From a checkpoint of a small transformer trained on Wikipedia: vocabulary 4096, tied embeddings.
Each number is 50 + 15 x the weight over its row's rms, rounded and kept within 0 to 99. Layers, rows and columns count from 0. The size before them is the row's rms in percent of the matrix's.

# down: layer 12 MLP down (transposed), 768x192, rms 0.0878, rows 403-408, columns 0-191
# gate: layer 12 MLP gate, 768x192, rms 0.107, rows 404-409, columns 0-191
# up: layer 12 MLP up, 768x192, rms 0.104, rows 404-408, columns 0-191
down403 104:46 41 28 73 46 57 55 53 62 43 48 31 32 45 49 61 45 35 70 21 58 22 68 51 42 66 45 73 50 81 50 62 38 60 60 51 47 36 65 54 66 39 28 35 72 61 35 42 79 38 32 41 60 46 56 43 51 35 38 67 40 63 56 63 70 39 31 58 84 32 40 44 44 63 19 67 66 53 65 51 29 37 78 48 52 47 65 39 28 44 62 28 39 66 79 38 44 45 46 93 50 43 46 58 63 39 43 70 42 41 36 00 60 49 41 54 50 48 60 36 59 45 65 68 69 65 51 68 38 61 52 68 78 32 34 83 59 52 21 58 50 54 80 72 62 52 41 41 56 51 56 66 44 50 48 54 38 45 73 49 41 43 54 58 29 53 57 62 43 20 42 32 49 51 47 46 13 77 52 49 35 47 79 63 65 45 56 58 71 40 64 49
gate404 106:34 46 44 82 29 51 50 76 37 56 63 65 67 73 65 38 65 46 44 45 46 59 68 58 36 64 31 51 40 58 47 39 49 33 53 32 51 28 89 57 53 57 87 56 32 54 24 65 43 63 48 28 19 66 37 64 43 64 61 56 60 66 57 64 56 28 34 75 46 65 49 36 35 34 57 69 52 74 35 54 36 72 60 61 59 40 58 26 54 65 64 69 28 52 30 51 40 31 56 61 30 16 37 63 57 66 52 87 59 57 72 50 62 39 27 37 81 47 58 68 39 37 48 73 60 38 75 62 49 54 51 48 25 58 40 54 60 31 62 86 34 37 70 62 67 49 68 63 67 30 65 65 54 42 40 67 44 45 32 63 63 51 39 64 50 67 43 39 56 38 26 32 40 48 47 67 27 36 67 34 48 80 37 58 48 28 41 62 44 35 36 48
up404 102:52 39 69 20 58 54 23 50 29 46 43 42 64 52 33 40 43 47 86 75 69 63 69 31 55 59 27 42 43 36 50 68 45 78 35 58 43 50 48 62 37 77 40 42 45 46 36 51 38 73 64 30 60 42 48 33 22 42 46 56 78 48 43 57 56 62 33 40 24 54 43 43 38 43 20 59 64 34 72 52 50 60 54 24 66 23 44 52 41 79 33 42 58 34 73 79 43 45 40 59 52 60 50 50 52 45 41 45 31 62 71 58 48 24 36 40 27 64 64 62 50 48 74 50 39 32 32 45 56 42 42 40 21 56 39 27 43 43 29 58 44 68 38 54 61 42 63 13 16 48 35 76 49 40 45 60 51 71 62 65 73 18 39 36 57 67 44 77 53 39 43 58 50 37 13 51 36 38 44 60 43 45 67 53 51 92 52 51 64 47 80 41
down404 103:55 68 49 63 60 58 53 48 58 53 53 82 49 45 51 48 64 39 69 62 47 70 43 45 27 62 50 33 52 39 38 25 69 72 32 18 69 30 48 35 77 57 55 55 54 34 23 66 35 40 43 77 56 49 43 59 36 41 40 51 71 65 27 56 55 51 50 71 48 38 44 23 53 62 47 50 43 53 64 77 65 60 51 45 34 72 50 47 38 64 61 59 39 57 44 28 71 69 14 82 53 68 64 45 69 51 65 69 83 60 41 79 34 44 67 48 55 36 43 36 57 49 34 61 47 36 71 29 39 56 54 55 58 68 53 46 55 52 60 71 85 58 41 29 63 79 68 48 48 53 83 37 64 23 30 46 84 58 47 83 66 51 49 36 67 51 76 63 45 32 28 50 42 56 67 53 25 42 81 40 65 72 45 29 56 46 42 62 54 59 35 32
gate405 098:47 44 34 35 44 63 60 21 38 42 46 57 65 54 60 44 57 58 59 44 70 47 33 40 60 55 52 76 51 56 59 53 40 60 39 54 47 12 69 11 28 60 62 37 63 86 58 53 48 59 46 40 41 66 65 39 70 48 50 44 55 62 61 39 98 30 59 28 46 65 61 46 48 29 52 36 18 37 67 52 55 21 47 75 50 46 53 69 56 59 46 65 32 52 68 62 25 47 62 28 33 36 43 60 68 56 61 56 56 59 32 53 71 75 80 40 45 16 48 74 71 35 38 75 38 86 49 62 47 52 51 34 39 37 42 25 12 32 30 54 49 52 69 45 63 53 40 63 48 71 69 62 49 47 58 68 42 75 52 81 63 56 42 52 59 54 43 54 45 52 36 39 63 78 55 40 25 55 62 59 34 51 48 65 47 31 54 57 71 55 66 24
up405 098:34 63 60 54 21 51 35 43 52 63 63 50 56 29 79 49 81 46 47 42 19 68 56 29 30 61 32 46 64 61 60 51 64 39 57 37 55 65 72 44 42 44 28 57 52 60 38 70 65 34 33 62 45 46 70 48 19 56 49 53 23 40 45 56 55 50 30 38 29 34 73 25 45 48 38 66 64 60 38 35 43 79 37 49 58 65 59 35 51 61 45 41 58 41 24 46 50 51 25 45 45 77 26 30 60 61 57 51 30 68 77 57 53 64 74 65 39 60 43 41 52 67 64 33 28 30 78 42 47 40 45 25 15 31 41 84 63 39 53 64 41 47 45 38 58 47 70 31 43 67 44 52 44 55 37 58 74 74 72 44 29 48 57 51 51 21 66 42 50 80 52 59 18 52 52 51 48 32 55 40 69 51 74 63 75 70 30 17 51 58 55 63
down405 098:50 41 53 36 36 34 72 54 49 59 52 40 58 81 49 17 49 60 57 26 54 64 43 68 59 52 50 79 61 94 37 41 66 58 42 55 51 32 67 54 39 64 80 41 37 70 53 54 53 32 40 47 71 48 63 45 31 74 53 47 55 53 35 25 49 33 21 36 45 45 61 12 50 66 75 60 52 49 42 40 67 33 48 60 47 59 09 33 16 37 60 49 65 50 45 59 26 47 41 34 64 57 33 56 70 53 18 54 64 59 50 72 54 61 40 87 60 33 25 49 76 41 56 31 53 21 44 34 41 44 70 43 19 42 42 34 72 52 44 69 33 34 49 36 49 80 29 39 37 40 65 40 57 40 51 62 66 37 79 76 36 50 53 53 42 27 56 48 50 52 48 64 47 55 24 56 40 45 73 70 48 50 61 59 64 37 55 40 48 47 42 74
gate406 096:71 42 59 45 27 62 60 53 53 46 38 70 61 49 47 66 48 31 54 18 51 69 62 52 68 44 44 44 80 70 46 70 57 47 45 48 55 62 40 36 59 65 46 77 75 76 68 46 28 65 57 48 62 65 31 86 37 22 14 36 36 68 29 29 77 55 36 46 44 47 65 31 47 45 50 26 70 67 60 16 47 20 67 54 38 48 58 64 95 56 40 25 63 45 56 57 68 59 63 44 36 63 50 55 45 67 26 70 64 46 64 49 50 68 43 43 56 29 68 32 61 67 77 38 52 67 45 35 23 54 57 50 37 65 30 59 70 47 56 42 52 31 26 86 58 51 35 42 49 31 26 63 61 37 45 45 68 51 37 56 60 35 50 61 32 54 46 42 44 61 52 40 39 24 35 62 78 41 50 45 43 54 63 38 35 66 57 54 53 51 53 19
up406 094:17 63 42 45 43 39 19 49 54 46 44 43 61 42 25 30 31 60 33 50 22 49 21 55 63 24 55 50 60 64 62 66 56 31 57 25 50 68 25 54 36 48 58 41 65 43 48 42 55 38 44 52 35 68 59 85 43 51 33 81 54 39 27 43 57 27 50 60 84 61 61 57 69 43 47 75 46 50 24 56 38 57 36 72 30 35 41 57 53 60 41 41 26 49 22 50 68 38 43 35 46 44 48 50 51 58 59 70 41 72 49 40 59 78 37 59 70 58 38 40 53 17 58 63 54 43 66 64 40 62 64 37 62 40 56 84 36 40 27 58 39 63 36 41 37 61 43 38 74 47 44 37 49 70 38 63 50 33 37 55 67 34 38 27 30 69 71 41 11 41 35 41 64 36 63 72 46 49 37 39 78 28 44 37 27 50 38 76 33 71 59 71
down406 088:44 65 67 41 50 56 51 60 57 59 62 40 32 71 41 40 30 37 30 49 62 61 29 49 51 56 51 37 53 57 41 15 05 58 55 58 36 47 47 79 57 33 21 34 49 47 69 53 53 61 66 68 78 78 37 32 42 67 38 54 67 42 42 68 26 50 55 39 20 50 39 46 36 48 31 52 21 38 51 41 75 51 44 47 59 63 70 62 45 31 62 55 58 45 64 34 49 36 46 65 47 58 54 56 75 32 65 39 48 09 47 65 55 52 46 39 63 45 43 40 52 60 42 55 47 23 64 59 44 77 31 51 53 57 55 73 78 44 49 22 53 29 48 37 36 46 51 70 06 39 80 46 40 73 56 62 42 30 42 64 21 55 27 50 69 59 46 55 44 38 60 44 45 51 53 11 68 56 81 47 81 55 49 46 65 61 62 43 19 27 43 40
gate407 104:69 48 23 52 53 73 57 91 42 82 51 71 53 69 36 50 47 47 34 70 34 78 46 63 51 55 47 27 35 50 48 35 43 41 31 49 55 55 64 46 48 37 59 68 60 56 60 53 51 55 63 32 58 60 68 67 40 39 10 56 36 40 52 29 45 42 68 35 44 46 58 75 25 46 30 17 52 45 47 55 66 52 41 41 46 35 86 73 53 70 44 50 44 51 45 49 34 56 48 26 61 20 64 71 72 69 41 40 52 34 23 62 79 40 34 57 54 70 49 37 25 68 47 56 25 23 39 57 56 53 59 31 29 37 73 68 33 23 41 49 76 68 63 46 42 75 64 58 62 67 84 35 79 51 52 67 57 53 54 40 40 41 50 59 29 69 47 53 68 46 56 44 38 26 78 36 53 60 44 49 61 43 71 35 67 37 52 59 52 53 73 52
up407 104:53 71 44 32 44 60 48 60 20 63 41 64 70 46 70 41 66 54 54 39 36 61 61 57 70 45 15 54 31 63 21 42 28 58 77 60 83 59 43 66 34 57 46 45 42 34 50 53 35 35 27 66 54 21 48 46 46 58 36 65 25 55 51 50 51 53 96 41 29 69 41 18 41 38 22 45 46 47 49 24 39 43 62 58 69 75 37 52 48 56 66 69 37 57 63 38 69 29 53 34 56 50 38 55 42 55 56 28 32 57 67 62 62 57 48 31 46 56 40 64 52 53 71 84 38 49 69 56 54 33 45 54 35 73 64 40 80 52 74 35 46 35 39 74 46 34 55 68 29 47 30 46 45 21 68 52 55 70 53 34 18 53 36 51 53 47 39 45 24 86 68 60 62 62 57 52 36 55 48 74 45 27 38 58 58 44 87 59 56 41 41 61
down407 102:44 31 56 88 46 58 69 49 22 71 61 41 87 42 37 51 54 57 57 36 52 20 50 61 62 44 75 45 77 90 69 40 64 47 75 59 27 65 49 39 51 53 21 66 44 34 46 26 51 68 42 24 54 70 37 57 78 42 52 47 72 47 26 63 62 50 26 62 67 68 48 67 51 55 58 43 56 18 41 53 09 54 65 27 48 42 52 57 51 41 51 49 47 42 60 69 50 35 23 64 62 44 63 31 62 72 58 63 31 63 56 10 36 58 54 58 29 42 43 56 56 34 62 60 63 66 57 64 69 48 40 54 76 52 53 26 64 66 47 39 40 61 37 76 53 47 62 49 44 32 44 54 43 59 55 45 57 53 63 19 42 74 50 53 43 60 52 30 45 39 44 70 32 72 48 74 29 64 69 33 41 82 36 55 62 63 37 63 53 51 35 44
gate408 097:41 66 40 65 36 74 30 58 50 55 64 54 61 51 28 35 61 39 19 57 47 56 47 35 53 62 35 58 57 47 59 50 64 49 32 69 58 58 66 59 28 64 48 60 86 59 17 57 46 73 37 55 54 86 62 33 55 67 53 65 44 48 61 49 65 34 39 47 34 35 57 35 48 41 35 50 49 26 24 59 20 59 61 35 48 32 84 67 90 48 40 39 59 48 70 81 73 67 26 83 44 62 46 75 52 37 52 24 62 68 36 67 48 33 72 63 72 68 46 70 62 50 32 59 62 56 58 76 44 30 55 44 60 39 54 32 48 56 27 54 45 45 44 55 53 62 58 62 48 43 41 62 57 48 62 44 58 78 43 67 44 60 59 49 58 36 42 36 46 44 81 36 29 24 43 46 37 27 47 46 39 65 73 61 10 42 65 12 39 48 56 44
up408 100:43 54 42 51 45 15 31 68 46 36 37 68 37 61 35 35 24 65 67 72 41 33 52 58 50 32 65 39 57 43 71 47 39 53 49 35 38 58 52 71 42 66 31 42 67 40 44 07 38 71 67 55 42 51 42 37 22 27 53 47 57 63 65 83 39 25 46 61 54 57 35 35 45 30 70 60 64 55 32 49 64 47 63 46 53 38 40 65 36 49 34 57 72 63 39 53 65 55 60 46 69 57 30 52 62 79 34 21 41 51 36 41 62 37 52 79 57 29 47 63 72 57 43 59 67 51 54 67 55 63 49 51 52 38 45 42 43 87 69 21 62 42 62 74 38 45 66 54 42 59 63 17 42 55 44 31 45 48 74 68 38 41 65 74 40 78 69 66 49 55 35 42 46 51 33 99 51 85 57 49 60 66 49 52 47 54 58 42 49 30 16 42
down408 097:37 44 41 63 32 25 28 38 54 18 53 48 61 44 58 76 58 72 43 40 52 41 70 55 68 55 53 34 54 67 41 63 54 30 56 32 23 52 13 61 58 69 40 39 70 39 48 63 47 23 66 33 64 39 30 49 28 45 37 57 63 47 32 54 57 43 73 79 55 35 45 80 29 53 41 44 70 59 65 32 42 69 48 46 37 61 67 49 39 38 48 68 49 65 28 20 64 37 54 43 42 59 46 57 68 65 67 56 70 52 51 60 52 61 30 46 57 34 70 32 51 74 53 51 19 11 58 63 65 70 56 54 48 55 39 67 50 47 34 60 40 60 32 46 69 54 32 47 44 65 61 30 25 46 67 57 32 26 13 43 59 49 38 36 52 51 20 37 55 51 17 46 28 32 25 51 56 49 65 59 61 62 62 63 49 52 61 36 61 75 95 39
gate409 098:68 22 32 47 29 28 57 31 86 12 76 40 22 39 56 36 38 55 52 59 58 56 23 48 34 38 62 35 69 44 32 55 56 37 49 45 45 37 51 51 60 57 40 44 50 53 61 54 37 53 53 48 51 55 36 27 52 41 52 78 56 59 46 24 55 35 49 39 43 67 46 37 50 47 51 10 40 33 76 53 65 39 46 69 55 50 40 53 57 53 35 33 51 30 29 56 63 63 37 44 30 58 48 49 47 63 47 18 57 51 46 42 49 62 82 76 41 68 51 66 72 39 70 63 73 52 65 57 46 53 28 51 36 57 23 20 52 40 71 62 81 43 75 48 60 41 51 42 44 42 69 53 26 46 64 44 51 63 33 11 42 46 64 54 39 24 69 53 71 11 48 56 05 65 46 33 44 45 73 34 48 67 68 44 35 49 58 70 61 67 47 40